Weights of a small transformer language model: vocabulary 8192.
Each number is 500 + 25 x the weight over its row's rms, rounded and kept within 0 to 999. Layers, rows and columns count from 0. Numbers have three digits each. The size before them is the row's rms in percent of the matrix's.

# q: layer 10 attention query, 512x512, rms 0.0402, rows 41-52,105-116,169-180,233-243,297-307,361-371,424-435,488-499, columns 0-127
# k: layer 10 attention key, 64x512, rms 0.0321, rows 40-51, columns 0-127
q424 133:481509499492514511536475496489507503501448485509491515516480478470517521499490524504497511486544524475512492493497491521531499420531512514473528493488475489555483502528544502527489538517496488481533487476485543516502481523496441512497526482499470473520512481485485552534494460502524550480540479514514523471497519544459484501527484500503502508482531501523524483532489468519486494542486
q488 092:525538524490491497454506502487488507567515511499556469473508479477486528483488542506555501488538486481472494480489539501548497479480521484490504529536522458504493481548546501515487474490533479498536478493498517503529498526461467511529540515464482470484551472534461522495506467528485507514549491511505459489506501451477523538495458509530515513507497494529523496511496482520487470494442
k40 115:539461472511487466516508499471466498531508508516491510494519529487506475516486538480509487507492541442517488510506539534498509499512509487492513507484500508516454508520507492478512479436477509483476492514503482475477463479492481479477493531489500456527467488494452556521485511522472547491502490512492539489533491463530480488509457512490527506503492507514541498486503495489511466487486
q41 121:528530486477511527495451514490557483454481468508515497459489507533500503465525521477522457473519509518508516527511537510478494494492470575506430513494516513470548484507521502497509561478562513479519525449509508518486472504504484477516524530478505483528524517536481473474508494514470529482503513512479540475499459478504503513482527512548494513491495556507472469512489507514476532484481
q105 074:490521507534484517530502511543493509487474491508521510529508488504507464477503540458500486512505500466473440515527501487458505532449516489519539477500517495474504560487543467478521455477487454522523535469511497516487479501493511461495489465501513478472480507510528494513507494489484512512512503468519439516512492498498502497453533519487536508467542477525511545471445494486552458567491
q169 102:520530486474473450449512508511503508410496460499491484494470519516513477498535463470499487505466523527519509519542499504487513505504546515484478458532504518512511482543533511516480526452514525489531476497507512499469509483524494469483527546480547504519509468467542481517552473538508495527516486484507505490501485528449524473464494517484469507497532534515490505499534477480519460538467
q233 128:531508519486515549521490498523499524472535473547513505477489467531514487470542501520513480485483519496514483523515515565517503498494480528491469540493508511510491485487512513491467508512531510482491515469484469470493481532514519484508500512522517491485562471522481500522532473496511483485520542479507488505526456491480545515468548544520489491498489511507487510510535500490504525515493
q297 074:517508445519525494485456471514545470490516486501470494475490513514484457509553514445559459476523531500479541532527516498457531487470524508496464516502526484467554524501472506507511532483492486479505502467537460531470482489519466479506500493487514537505536497495524504532507486499474484493544536545481515473503503495509497512445520478496498552514483549489458502490493497495482542509496
q361 091:509508487504501506468523460528507516536510485522531543508491505494455473517461483467516501519526493497482538505503498543471500464480519513528474582480433562496519488495560508479498512457515464498545505487510479506537462513503482537498498485475475512493500495498516466544505535475488485542540498542467519502506473512490533488506508512504506485497475499544524497520515508502507454462531
q425 132:524523479471512527467452512499525492481492481514523504473492504552490491468543501493504504470538501509543535543511500510494502495484477557500443523515523523451552502549514521483499563451549506467501520440517510482496466523545492461507507500532493503526542518513513491482529487504469488478490539523493540495505470501486509506486504531534520512499480553497486487531506540513482522481497
q489 088:548533525535485489538492501488479482503504486514521496506433481506488505472554507522488513545493481518520467495542511487513477529483528494489511528499517477501502531533537513492521512480524515461512502504519427459480499495511490495515482516485508556474515527515508518523540475504518480515516511529516457476494497523492477465431532470500508555485494514499480500507511504497482502515493
k41 113:516514511506496503476516510536514542479538552509537543488483495489512511453497462525464492519519521479530533528523471509501491460468488536514482508511505496477540477480522544497495480524549511483504480533482522476519522530535483537509513548496520504502589502515482515540527554482521487529482528511490531478473455439513493524466487519493516485497469493506451541512516510490514530494516
q42 123:537441493493524531524506501493477523491518487478455520500523470490476518502525512448496496516468515478487491521495504517521518523503475530499463512478576455476514472520505493479485488462521519479512543510517501496468450499500502499554481497502515514483422493493521547497499531463489539506491471495477494507481499440500501456484506475523523473495497448533510483543505498511538553518526
q106 084:512513529505528499464475504488492464485558501494486428547504474499490456492504535502492518469501500485503448475460541475542526455512530502482532537511486470525529480496479517474528482495509528545477511490512466476471482536491470479518540527531534487508487503477515494529481563495539562501524476511533510484450513505505492494541468543503456495468487546510511504519529521522495482505460
q170 104:490497490469502487515482513487507497464536477510494473524490483497536466522506532522480514525441515446541499506511489492491533462504524529487503483478542454503517510511493502483500469458495537470478523473503506480497466478508515552544504519504501535517557485487487545506536503494518527507496477508492466537485460549508495477487450481503498490498503473548507496521550500553534483481504
q234 115:500478478481479540538500495480508504526535471468480461528514508513478490492503522499507512480462488481494494489520518485522536493493479520476476488492534468492510520502484535450529497448497512471506523499523462481477450533487535498526490520521504513459455504520489567468517513488453528542537477502497485509481532485518512505478490505508523448474501523533522502539524488511517490540509
q298 075:521502474485515501491493502488496456487559508521473509512541452482533504528526548502512502499501537475526450495511495512493511458524457496521476518477545475473488522509494512486498497481497479445508557528503495528480456498502504552548504507515500526487442484476551558558484528532514523529491500501494540518465518482519500456530478485519509482496520513552503500522496535532494549532475
q362 096:483480499472522509509505486488500494536477527484482482529525505490531492530511467491481521441475502496479420511476513475512525515459474467490528479475525516520545474499501526482494512483494506498462489492524504513513492520485495517516524516508546452488434479476493554463531509501502506484518513477491541511491465474487490498466492505537487513528508485527502474503570537518543487494491
q426 142:519447488503527539543490503475485520482545503462447490515535443491484506503503531473500515491462510468503472509504511502489513521513482524470481507512573458466524484529493496472488496427506499488505558493518525500475468513505526514515485484519544493492432497488514549493520556494457529522470496499489520495486491466518508454528472496539499499476495462540492475517516502488520526511534
q490 088:485509500489517515540475499501487502474528507502476493518473464504531488516511544536526527440468510480555505467525517509532510471492483476466505499451521464490532506445509515480524501497494525462450524532528494473468459538500519494522492521500520514472468504502464565487516508525554524532532487461490489478484483520520503480540483470474470495467495472522474515538552497556511509448505
k42 117:515472499552492546474524525522506510464504504501498474500516530495480539464480524518522491479473486595480497472554486473506540487491498525486487506504520500454477469492482513489526468482499493422448497491527495517503510483497500519482524534517511455482538492517562526528472495510484535551519480522519509539471514499504514511491504542516491494487487483500453488523522479461495525510515
q43 117:484499435564498522505534516507513495525505528490471503470471481520529463529550489473533518498546475457499466491484511482493517511498528506485523506530514525501541535461511527504468534475544468537475531503499472461528488555541522544479457484518453485505530512490503511502483555488521514515485536521508496496531519529521450535495472445504548505497492501486467533488466505501483457499513
q107 081:502537474535499462532484470490492486538534492523494513517454510523514488501516514509523513499454507497517469486521520495541505499482489478496475492523498496492527470495513487470532501500536462520476508475515510512527510483533489530524524483511499517547411518533498425484488521475503525500508494528469510530495541501526493504512468489493527502481481563444490522476511497490501503531465
q171 102:499505491517473479516508441498523530485516504496466560540478465488497490495475446497488469511498520478510459489508480490551494499495525469546515474514533541508527515466506494509487520496547464502527511514508468489497501488486472599476483460511480495545455536510450484526482511495501506527509520504497521488491500550520492503499510518523524431489471494520497505490537510464503492504481
q235 123:467513462562505515522545472474509477494522499528477529484516476563510473512486495493534509512505475467532445462489471476534514504536513504512525509527497483514530512483537514468451498489538463510515504452484483481501486510528475528482511490478451508538505503540522458505508575497458541513480527494493502509498479528504471504502505522499540503495511480525478487482511469475482517454492
q299 085:508514441521515481502480525533519492474493537520491501537509493504551490504541482490517499508524502504535471498491519548525522535485453506491515539559478505516494496499546550516516487459526494514476515479539496497495484489526510502524442504489489465486490511511495534531452465521510533516481497519437492505501517512508483505529487478484515540474505543482529524490470493543506521508487
q363 098:517495492531468516465540503470489506495514503491512500518493504488514490495490484498528520511485498538496498447477486465522482479538483461511488546519526505522521466473525513494459471506488520503476523520525459485536497526526499491502436448560452516512473511489517493459517509490505553505519502524498461463520463471504464472477506467559538497536456535501491482492479528494511521495486
q427 135:504492455582498539509518517501509505518489532495471502483484472540530457523532501479528508463559478506524473485484489457476549479515511522477521514526533519507512508493520517472448502488550467552508527493514468479484493514542491539494471488534484498514511528492490492497503547521498506499472502536486486539517517520518459514516486489504525530497482491494461510468445508505507473478517
q491 087:491545455509477499517510470512482500497504520493455508490516469505515504510497461538507524528495491519524477498477520500550484479472497504513504520545507472513561514538497462490512511469501501513490512501564486476527506490512468496500510461499498508514498533540503460540495521477513524520520559512443506452510497552516514513498486500515499483507452508474484530459490514524478491500475
k43 116:456508491519507498493501517507462510487460515508492574493508543538532479537504510477532520503503457469512452472481509468531506486553537486493479478490516542496515527498422554497485509467503478467467523495500473455516498468548458489491483505487464462509509516488484470506523484480493480522511483538508506509512498520483477498472497493513548527527464464490477501461457542493498534502511
q44 123:493508499466475481486527544470480476519527499529521497461530520498502520518542486506485479461502516514484522498556479513493490538508448492568482551501511502488542479489526521548523525511507524524505509483522480487503534552534490526493517490493490499512521513499499509502495552511471487539484524485450536511478516493535465503504544478498507492499485489526475502543498483516464529473545
q108 076:460463479469483508426530525527488470491483490505503533492519494507485483444496470508547476533497508538468547527473510475521535501507453455520496472520472513568477496494428518479484510510491506521494467512542489519492488523470507513489505470525490509482477490507483510546521511502529449490470483535520511517497495444490484451540497486489476500476505537513493503531499472498482441484542
q172 103:499496505458477527432465510481492485502465485468475521486504504555490464512489471523497519506497507544464499513503492530479512479485456489539524495498515484516502505491490493517498483542506531517527489488521466520521501447499504537521529498480530525482502529487516492502475571537527501509478491502458500526489514526554497483517525504517515487490471521467452537489513504471450458517528
q236 132:428499548480518514508510536472490457529471483497467518497535484495516493516525473535498483506494523498441540505529446518478483523514444493539516519484500525500523503520479493504542530555494500503506479475501475515487565492472470507476507534491528517484488514510483498501478536504525522530468501507473512524470499503527479488537528501476529507462482464479530477491504530518487553500533
q300 081:475504518473506475498509536502495477525518479528531498519525502499499543497544481468493470493468507519472567474541467490514490529523477466540515517492529496482518501497489518487514551503493505501480493463502524506498495532474497514497542419499472510526511504530498506483532562481481472488459519498505520509497479496519476492507551501491494480464517456523479512530499501487487453518534
q364 090:511526493529500519466540522478497507470458498518478447586522523496494507524485474497531489497481512514530549494512478515496510499501436487484455506517512529504483495506469533481534493477532444536454527530486423464504551459462468516502473493496532491532500506473500496513483488498512494516439497533498572509495538505485486487555522508518540477521478498485483492489488419494448498547499
q428 136:447527534469510468501493551467460448496482488538517496488529521496514518514522485504473487444494504514486523481506496529515480491486449496550513582483512501505539458505503511536505506485459522505494528476527504504502532556508459571498537469480478492514470492508527498479488553491476491531468532514470523503476531471552481508501546491498524521501475510531498482512521477545472509480541
q492 089:498500529416522513437513505449487471511486517484486537473478488524516499494500533475468503485521472488457524493485500495534495473485490516531529490521511525533491476513490520520486503514470505471521512499466484515495509496479492499488507496532466518492520481483503472471499592522528431500540486504505522528448484468505440512531511499535483521513450539537496486492525508542480497504516
k44 118:484480481496505498534520551531465499463459479480456549482505493451481512519515504425466472522496545526468474480505475550501520523502498559538505505500515503485520486467472484524510531531507490496439480490500510504488593537467462550470503458475499523524468525464536500522479458483510503520546513511467520541479491462489515501538496507465491486506454479498509462456468498501488546498462
q45 126:535522451480481523484491480483482492477500530530487500476531521484509502511493527485492485498510506530493451487503518500521479490492520553486477512511480471527487502452515483527477502504509470515489509507521501476516473537499470505484496514484489543516508527499495501473521479497493415485505520476523500526507494520471520475453492486478534517498442501497483539490500529495488465461486
q109 074:528468504450505485531491547497490537537511487471527504504505540483496493475481513452526516520503529533491495517518488529475546492505501509497482508523533519504516485483486512509495523524489528528532487543459530474472530497500492485519521514505471532537550489508519517493522498548461482498462499504499512431510532485497502502549492501514505496543497492489480504505479512488533558526468
q173 090:526457449509496558514484495471532486509484494481457475486504504471512485488482502487525517499515468493506489491482465491538476480507507510533461512539528475505495464476477506511471516530493502504511494539530556486464539528484499511527499546534482537504529537511529481481516500529473477452506532515514509475514498514539532499515531534487528472462472508510489497442464519468472511471499
q237 123:514496488474512521463518502488495508445505513523496472463525500456505505524475527490494497488466514520522471531509540522553515479507486535486487499493481523510530490480500515546491527483489468493507467507551495464550512523528510487492470523478446545533492501482490481451537469468511473462520502536505477510535508478511534471481493514488465475458454489443477563508529531471456490470541
q301 076:495486479486421515492517493477456498509500517510478524485491517476504525532451489512472481469495501500501464484466501510506501473468508485533479472485515485519457491530519486525495490505544499518499538507479530495500468530480469481485516507527462512546475495499498507454528446521516433504526515509523505507529474523508542472475449499524526504520444506497473519508491523542497502443476
q365 092:499472468464435505476495501480495544468503518482487505488467489516518506500500541487533418508480461499528478476516511552513500484491505517449503472515514560475506497534512457478509528471514509523485537536481517487487494526493541517527507495441560523533485491498515501486500493496561510472513472508492476541507528488551483483476535566500544473506451459488473528499490495552480513478497
q429 135:521537458491477523472511456490487503471521530510510451480521511498499521530468532494484470510496499511510455500517522512557479529501479538477482513498468463519489522473503481490490497493490456499503493539491498461514473500514469505512518526485477564531470518464479487504504468492488436511491513487524486517512504491476507480446497509490505511474466485507456533445509538462497474482514
q493 095:539506479467499489421514513522499499477502517439514487515498525516478549462470524490517526545479509499526494533517476505511500446513536507497473492506544535499499502534496510501453522512519505503477523544452530484480507528486493511536500524521489515518491537515495503486497464495443474459477526547484484461551513487483520443494487528460521453501461511491494494505501510482473473513523
k45 114:537490451520526490471503518450500480460536532543485491516494538506502534513518519483486486497473469518526466464471518531479492505521472549529514465476486498497509525528534469464467521485487529494514503518469493449528490477459488486506528524496474494496434510486452506500444499480511478527520482486507474525476489448518535509527477510483514521474488484488474487507463499466515478469537
q46 125:529469457462540490494503536513525464535531511489514522487504522499499521447476508488491481524514480510535526492522518489480475529471511497556484476516509472481472475494465496523486460460509478474520541521512493478478535473482480470443490525502508503489537473528498481497550484450521532505497492505493474453489472519504493504522495510494500481506549478482507521465513460463492499516498
q110 079:511517445503467541448530509526451536479503553522570473563481499504500534482497503493513475545474472557558535517504499504542518501458480478494502519481509514489567466460513490477516522467529467472522496547500493493493477455497523494454474471485529489527494508524499464525500498465515486502440496508480504492508471514467468483535486492507536521462517507504523519525500479503498478538491
q174 104:474492482524512469471495525479501452538501467524514512498487580484494512500485506481519468522521473505501518520516537537464512497495476533503465491516500480517500507514489549510471526436528505484527517534461499485501540452499548491538507529513473467515541522522507493468479481502494487526496498500475512512472486508546497510513482500484474479514546485527461519442515452475509497517488
q238 114:514477486531513466525490536571513467523484494560492522521522516506491561463520492524481457542502498521531491501490525466476501540516533499552492544493489488477490485504497502465490495430485482468498506509462462461420537470526522494474458536549491498470515495539520490493507499447512508475497497502522486483486482488499471466505509515488532491521507510471503477451517509541501494499487
q302 089:481527431527508485500490520497477505503499511521535465513495489510526522453483503493503457580495496551532500509505555501504540514482429477512504515541519487509508478474499519529520505445496470479483503521469510469501514494505467498465484466536478504515484480527524499529535478488518524531524494476471515479494494492498527513521485515514515511497455500477522514451498460487497484481515
q366 091:443516473523486476520512548529486514534513554492490490516523485473488554482532537483470456512461420516452489519503510506518509483494486487499498514520538529513512496483490472474502555447498500460504515486496549489508503504484417533463521503477517505486515526535508472482519494477494541488502502476520511513535515517501517466478500513505489533479544507468507479502488518456468475520459
q430 128:506492467475554501495517521568505447522536510506521528494506533466507567473494466484487492521493495526547514474525544492475495540487482486560502517517495495515481470478469512504496482457480486463521522530514483473495521479503498494470476532505498509483494478541489489496543463456509542491453485497480490463487465493525463480494518541521492482514572497476492513455532478481483501532480
q494 092:550496479496484515441499546509505499490497480506502461535508489487495514471459476486496481529471490510490501528505500485491514494442469502490516530540498518527520484555512515516484549443495481463504478510406522498494494494514499548506462536470511523498511474496493500483514492479506505484437474484499530479476511501508512506506503515484533516466512476512523511509494456498490495518503
k46 118:506497523514532503482523490549448470503504505533518497504527505476448527527470505468532474530500464513527497453484507497512518509510551467507501525494533530492530564494493476467516482463485518497457487511510495514498500524450507503500492523497555486483536485513481493512511480454491502482477433482522466448486469526508504509501456505486486508508502513494501513475521491445485496488470
q47 119:486506525527542450486523490492514534489506520490491507526503518516518480489531485487507483536506488473494502532495480499485498507559480469528497555514514486448475492495477529510493513483498507525521510477535553509539509536483502478536493513454490484467399515489483473509499525493477497550474487465503490501508452531528474462494470543505491497517506504508527513461500527497522489459489
q111 091:483479467506535507511487504526529508511560474473516490482489505483495488487492503565509476481515527475438513488465520501509449463493479493506503522532511459482511510548524483535521507539535475512534521498521464531468466503454471539491504493451481523480510518522454500500496509501457472499544522530512483481505507536512512511488511461497533478431486490525481509447505467509502504520514
q175 107:500509511541523481490509493504508499522511479467499541481546470482503513547490503532527497488540476485472477477491550521452456469482441489510554510541493433482482520546506488505505536531485505522525501468527484527470512495496504472496533450466520517531510495511465514513488504470491461541495481513513505458530479480522547531503517496529503518481463441515497513444505496512515509502470
q239 126:477489494497515466508504482503503520457503491485467523502515468506499495501498523499521451500507527506464508505502513478483459530505471411485508519475479469483505548527472522557490556509503485525509492507522509501497491526453519477508478486451464507501408529504466517514514486516552479547454493495504487521509461541519512472481489518478506498517501470498497521466490522505513489505519
q303 083:494532505514500458537500485526491524484543502486514523521548508499545490491473506504507471505504526451450502492476491515506491492510499455500523528545523461461489531541466526539500531495503449513523500524536548508539468521514492500491503557465452510433462520506451482518492469502465467516475501499494456468510495537486511505519495501499466519477517507477491486452492468508488466490475
q367 092:518471473501540516517524515507523499497522498509530501463532501509496514504507494503479515491524507486471516504514487527530496511509450514561487521509515505492531518480468482511463523526475502504522537502532521504512461512472566504453501518494498491491516494553481527526486508513540499482511477548544515482503456474507505522474491503525489513522534532510493474471517502510566483539501
q431 130:482487509534528466506508525509517564463528508479510539529515488514487492494546497478496473509502490468465508513520480504491469537541466457502531534493488467481462535467497503491496513491472485529531500486538520488510495533490460480527501521445460497458409520519502514548529500496495511546506479479511483517516446526518481471490480514497470519511521487502516499449496495538519488464511
q495 090:499509523530537470536519522512505510501523483491527497488510493487495499504505531513535481502520538476456523520511500483451471468504510465512566538522468481485470530553469497487506536482484518492495536472529480494508499487507495465484566508478478515503498550523478493533493489514492489500515509512537492462510460505463526505504513488508495507508487489492487484483496506510523479543495
k47 117:484534497480541527541510497500486543440498538518476496510444506481500453479476516493511462500508499504480494520530472520513483532511484462511515492474492487478483505483540499488503508513534505495509474516501518507492490483482553513531479458462491500514450510528528518501541465551508472530462487549492500497497490460520520488480495509504491560480488521526477501486533510504500485498467
q48 128:518494507516489532502480535486488494510470468527475513499495492566523485501516491556489466487506544514536437465510536501466486491493486525502548472475512530484477497466463498574435479516530517535540522452520496468502486491488464485458543520503492501525471496512504511518507493490511555534478502520500501479498545510529499504469538532466452532548547513491452516449519456477571498472464
q112 079:500494489510481503547473486464508504514512509503486567471483494519477463515478518489474529519505506542514458455503524518534491551488479455490590507448499482520491491442474540509550458493529496515471476490516491469548517491548508493504482514558500485545475495535495451491513508509514508521512508442520491514480478525516514506471473486517493491491483452490472494508486496498506500463459
q176 098:556497504505460520529484534465532501470508483526490556476478503488493504484471505503552475466476497499485462498507502464486526486505527484515534496498502564506472502493494503519451471502531489500478503457512506504473478489526458496496499473528504491518442500511510527505535511469504548512494504462482520505508514470491472516490476484502515522538526499469529507492464466435528512485504
q240 121:516495503505503506527548508508488504544505476515498526501492490524541486512497503526522460497486522504499498478489505503482543491503512518510549485526479531499486463471488536519486502499532445497529496508523543460497497518498434487464492527517483479511449468498535520520513545434483526498475536469498517512491507522543503478514460493518455531527524482508472529459517468472572483522463
q304 071:516489512502504521506517504539497504470455489492492482483528492482494477546509510508482470480524517514513460481484504492448498512515498516469527519510532496486540459462493518524484469513491531517504490457534501479548492529528497476433524518508521498522501472493507481505486524474528559504464485491473487527511503502487467547428529517535443552492539468498483498462498461475550474462463
q368 086:487542519522535511490525508474500490483491503530499507477504493510463551499497513552522469486512515530511478515481480475494548484488495513483541513502523508527482500470474524533472488535513510484488487506476454480508497466519499489467480502498474498557484468540520502494440518454471534490494498491496499446508494576541498489496539521520488542475539482506503496496484509492503478528505
q432 140:531492503523509509507497510499507505490483508510469529507478474543548476516499488542504475482514540507531445506523556486474479496504481541521543499486468503492479499457460506533458494519504492515544506485531517446519494488522435459451518508501493476513461457522527536520513505486522553525484522533520517508488523503526496505451510515494467556514549486494489507452507455478556464504475
q496 091:541459517492484495516428521471523458506465460555506532484556504490509423519481494483526498465496487481469491454485482503508445481457499520534546541544466487508546451489467526512507504493495507468523515502493486501464451498506521498514514534520481504521465483508503478517505501448517506482499482491489504548516531495510515522478516491549498534463508487475486499484489453546516468526502
k48 117:483513538448486482528498510480471498489506500514483528506491509474520495476500478526535488499502488483522501508500513503514466481490513530529506485499510494475482457516546531510445538517506467494505463532483477497488520487551476483515495496518518512496453486524507501488500497469465532493473495516506526495466499496508523521493498549532529541505546465541509518471487513489550468492479
q49 125:486468485470510524489497496459499544498499514495493521538469512519454446506531487510531494510490476472489487490510509494470519519539497491508462492486457499514521489511518495485474525557542483531528505477483511487515513543457488484499480509502490498526478520491486533508504426538468472484512475496523518479498514414521490479490484573526549531481446471508526446492516481514496519478542
q113 078:510520501502516507455516495498505509530473514515495549525481489495473452502487478507509506500498495515511466518460529541506501502490488509506533491488517494503483484453422463462519551536451470555518511521458529513533540537540504520507546504499482503517469456517479530500501487503510471494467462533526500499477487531516429488454497502487500499517455466477504486487566479488523502501481
q177 104:536498513478480501452489490488533540483504516470485506512483509544497464509525493485504484499530549539490446494472518472458517491498490473495502517469472509502493506494455494449522506512519515526507475497477475550519534509521471495520514524485482523476470480467515494468528500516487471505501496489513508496480493489510439522491489474544479512485487473467493456469557458513507504537513
q241 123:483495528482532508477469517492512551488481515511485526516484540512492472522515499472531457540496512530529522506505488482461477514536484468485488483517502485494513505484482514504465502556523437527503502504488515503498544494495514483517477538500473480497430518503524511474491442555517466513531468468511480481486489472474465497501454509528493500513491477518502473480485504513517458491517
q305 081:498558512492516514487525499483505539488492526492506527493475512513459463474522481473532520474514480493492546524459512498485484553521469501516495493518496504499500511503558510488505490510519495536529504521494552491493489539490484478518509533508513512547491539491509497526536413566509452483480501491510505487465448499527470475523487518497543530507420439493518490500496471499490516512497
q369 093:509505502486529520479491511487471525501551499521513533537483528512560506503507501497478490514531492522512480505475498484507512527515503489538522471489507504439472511513489509468512474490511480514528488478460509480531474505492506531507495503529459490517480505492469541474547466482533496508532548507506485518489505471478498508477503548511498511486515464501524494506516527511536497487525
q433 137:467498502468547495480508506475487531500481495517489517531474504524487489510531499506535493530497490474483517516476505466486520528541490476485470487487484494522514476502485523464474512540523489537522513516487539462502521520460515493516492502511519477519469506502480504492505442527486475484514494483551525496496498427540505476504456558528528513502450454515516449486512504529527504451505
q497 088:467527447495516536490463543488529503464473521507517524505496465550542521480506496421511475524492499536533505483504496521463478502505474498501480481503453491471505504508528495500496505517489490554545533488464527504503515505494478451547472553469510515510518517483507486464493477519523458478499485521502522495481482492477487544466475528487527546467477442483522473480523437538476492490479
k49 116:486449467485558479523503469473529519524498476524526483500500530485494482488438552471507446538479499511461518478543483539541521543495489512432570490476510497491434499503453493480479499514550504520507508469529493509516512454504478467479502515547461511478481492514492502505530512510507491499520474444533541513468519505522569498501493501504552500471510516463509485446497510527486524500500
q50 115:493491521531474527540470537510491503506484479501511443462508532544504518477493517482493499508509503522494490509485492472497493515494494483471492476479537494493523485553488490477499547530495502502539531482470497487486472509507521462493527485484479466531536535503507458501485489490492500566503537520496516488474508501524509511483505488502491463568466518463478483492505496501506527517482
q114 093:485472494503522506504492478500522487503515484452465458510513517495511525472498548541513505530482507466474493495464495510535507461488499517501514550519476503516522506501508489491524532534501488522496536524525492507504493537530511515523508506492488471526493553514427528501491500517464511522519523540470473456531511504521541507514521461541517518479462517500512504469521477486483503539479
q178 105:480446524533543531538467484505488479467519495525478516514494489482523525485493492493526515515504562478469487485496463486483501482523508526501478504481481461483440556520471542530448493504499509483506535503501481496504531529505478496504512494522504480576511495492492527503513476488492460496457514527499503478466506492543510460495519460504533522532522491496544510492470538490465487510462
q242 121:455507509526533523507498488504483470479487449489465493470516504500504482508454497508486497530506543507465473508460470518527486518532504525473514500499511468495500513528482492488485527551499499505521517472512493529521474510487496485538528471515512493551554521519497501462463533512466512580471505510503483477474536534533545511487473464496525508546486512489482527474518529496517523541489
q306 088:497538519511536472518477502544475490489528482486501497493527500495499508506507550525503484488468498504513457522494497531531485472491504512533487511509503480521519482533501494482539513511509474497465524497518469481479475532548498511448498509496488452480466519528457481514469453517495563559505549488493458475509503543504519510497505473500496506515492531472503528481555487512467540516491
q370 089:458491537502476501501528483563474507478492492474520456453527512481502505498507476494496487555530536483468497475477454517495490510519520563469498534499507446494453467527514507496506531507477464493512508543524513532510498538525508509530468509547488513497516474503489493504486463451464527564509528511480522509507481537500493492484493491511483470489446496512519499506540508489467492504520
q434 134:493494528504507490502479526523498481508504489494493450447531533530515500512497502499483487525502539498478482528493475486547500516528476468485490485474515475513521450494488464508521505534514504503557492466462469513495478547533508489490541500487494472549497542508472444471458469492486511520492522482504489481472530512482512529502517486502533475545490508468499519492516481509475542534481
q498 096:501500509490537534468491507504512476506530478498493464490462500533496506509506535525550475471501523499473477501529475490500512503545511512501504484525503477504492535518472487514552498521497473535535532514514498487520488540502465521517472496480493486500480535484460526506483502540447500504502484483471481514508514490536504477490451482512533484516521506452506524494492527516477531555479
k50 118:474538512482518515543469533477493488486531486484449505512487503491473487514441529474547510527481551541483519534482484467531498496512522467483528487508516520539498478522509518486485488520512490483479537495516537504495446547494473480484535547504483530545491496484463521493498445468520488514498466536492498500463496503540491538522453464509499526530506531482484511435470479514525454476510
q51 115:525490525489465502513476499499494486470517521508493531472502502545510500501531514483551478493438477544513493491524447500501482481466505488507426500506516531468536505480508470505543531510501532488475460524511511522510497475482526509510512495523509487495521476500487496442530524529489515461517546504546479500521499483531506531509500519548456518488492450502471458544473530472492486472515
q115 093:549523486509534520466516476498497527493470477494503463518484501550489495542506500495509509513455509540517552532493543476517506500489490484509531536494533475480541495464497508459515524464518497491482473490495453472514491468557493517502516534479514508469502490500545477508532469517513525482474490476493503495476511503477498514510475482495495500505480502530535469473520489444517517514513
q179 093:473476508492517520476496499502476518505484498455513487445500471495494479496540476506523526495449521521486503525556501536484486532479523515487482512507505536451550543538472499458525516502442505502513491505487504551509488471508565482503536528508498487514482442460474497502512471485493510498470491491525538481512497493523488543499503506506487488494528512530507487481505477451520531497485
q243 127:498456538466493486444486480521526506477484493486522488470486483528505466501512466489515492533464501523515494529544442519478479489480506481496452501491520542419505491492465539482532521499482548499459503493503518525495514456480563520504491485564493479448518470470455505481509462500474500449500542524554516521498473489532536532497502514505504503460492482511505482506453493507502543460517
q307 093:530515469498501483501469515504483513479510507525514496517498520566503520519514517516514454526461475534495504523479497520544491487490481450493472549531517492526508483505528475491536483507505499505454479524502508488492482488502500501487532508498486497481454485524512506508522451519470530469494506464480438489474491493468483546538501480524462515458471494500512473494480496503505486482486
q371 112:495465527510509493529492503505501503540517523528507511490474499489498503492536529525541484502547483500502462517514517494487482467485507515515473446471516512508486493488479497536488514522494488527517478501517522531472490501479497525527540529491532456491497464488499501509504511498499489466458482526541489500500485470490508533464522501461498497516500475536484520532464502463496489492464
q435 127:489500535490472499490510491456497518467516512512505521483482515527520483510525539472527482488440495545509522463533463521528504474471479501524451506517511547448509517491464474487534505515487502500445453519504531479491472484485526517510516496520495472473496451524485513483498461523472509491520512480516497507522518503490498548497519540537471490478473465562456471561485503492512495461477
q499 093:530515471495489515473522502476563503478487493483497476527495511541535494465548472491517478522500525508523551492523515536522529494472502492503456503494538496434521495548471511477506530484519516494470483482495526515527476487573511512498490564510531517496481433493505481518507439482525480499488505530498509504528505517462527572506461544513482505492502496498519498497509465486509541516464
k51 118:497503491490524504503491453515467504482463517514500529525492510491499479506480536490516501498514478484462500481499498507454489521486479493537461503509498494531497517506528515531508504480482476473485455523490477476506511491512503494467453511487449505464492472509503564508504463486506492539527499500551531484529495515507507499494537500503491480535491551481515476510505515494468510480470
q52 125:522474457464493494467460499526508511452468519497483511491522447464515517502485493476478499473522540505517525515488537526495538511456480506467545507467469491495516483519475483490485545461453459507466499562527477514495491474449529456514513481497474491485443464540493484526539513486512519538494491520485489534495509464487485547505523558537496517495480548468517466482495510516498499507520
q116 084:497480532515492486506487492527491480512492524485486504487549497518499498493535488479530486465521501528508506479526505533464500497505509513485475477484464498501510499463558515534468520500488541506519498525505539497524513476470525455484488524501491478481473519473500466538507479493497471509493477488442535491508539519502516490529509506512476468507493544556475500451523521489546497532540
q180 102:481496456462491518485466470533533463494537502450493489497511490483513534516487478544510546509535511512488488508520510516454532483501519502507527482494464520505547489492522516455481499533466506513499552550494506517486538471497550502474494502456524486465416492528543543508501524513430503516493517533522506497473515499511468526517510519485490484474470501544476432467479530456473521551527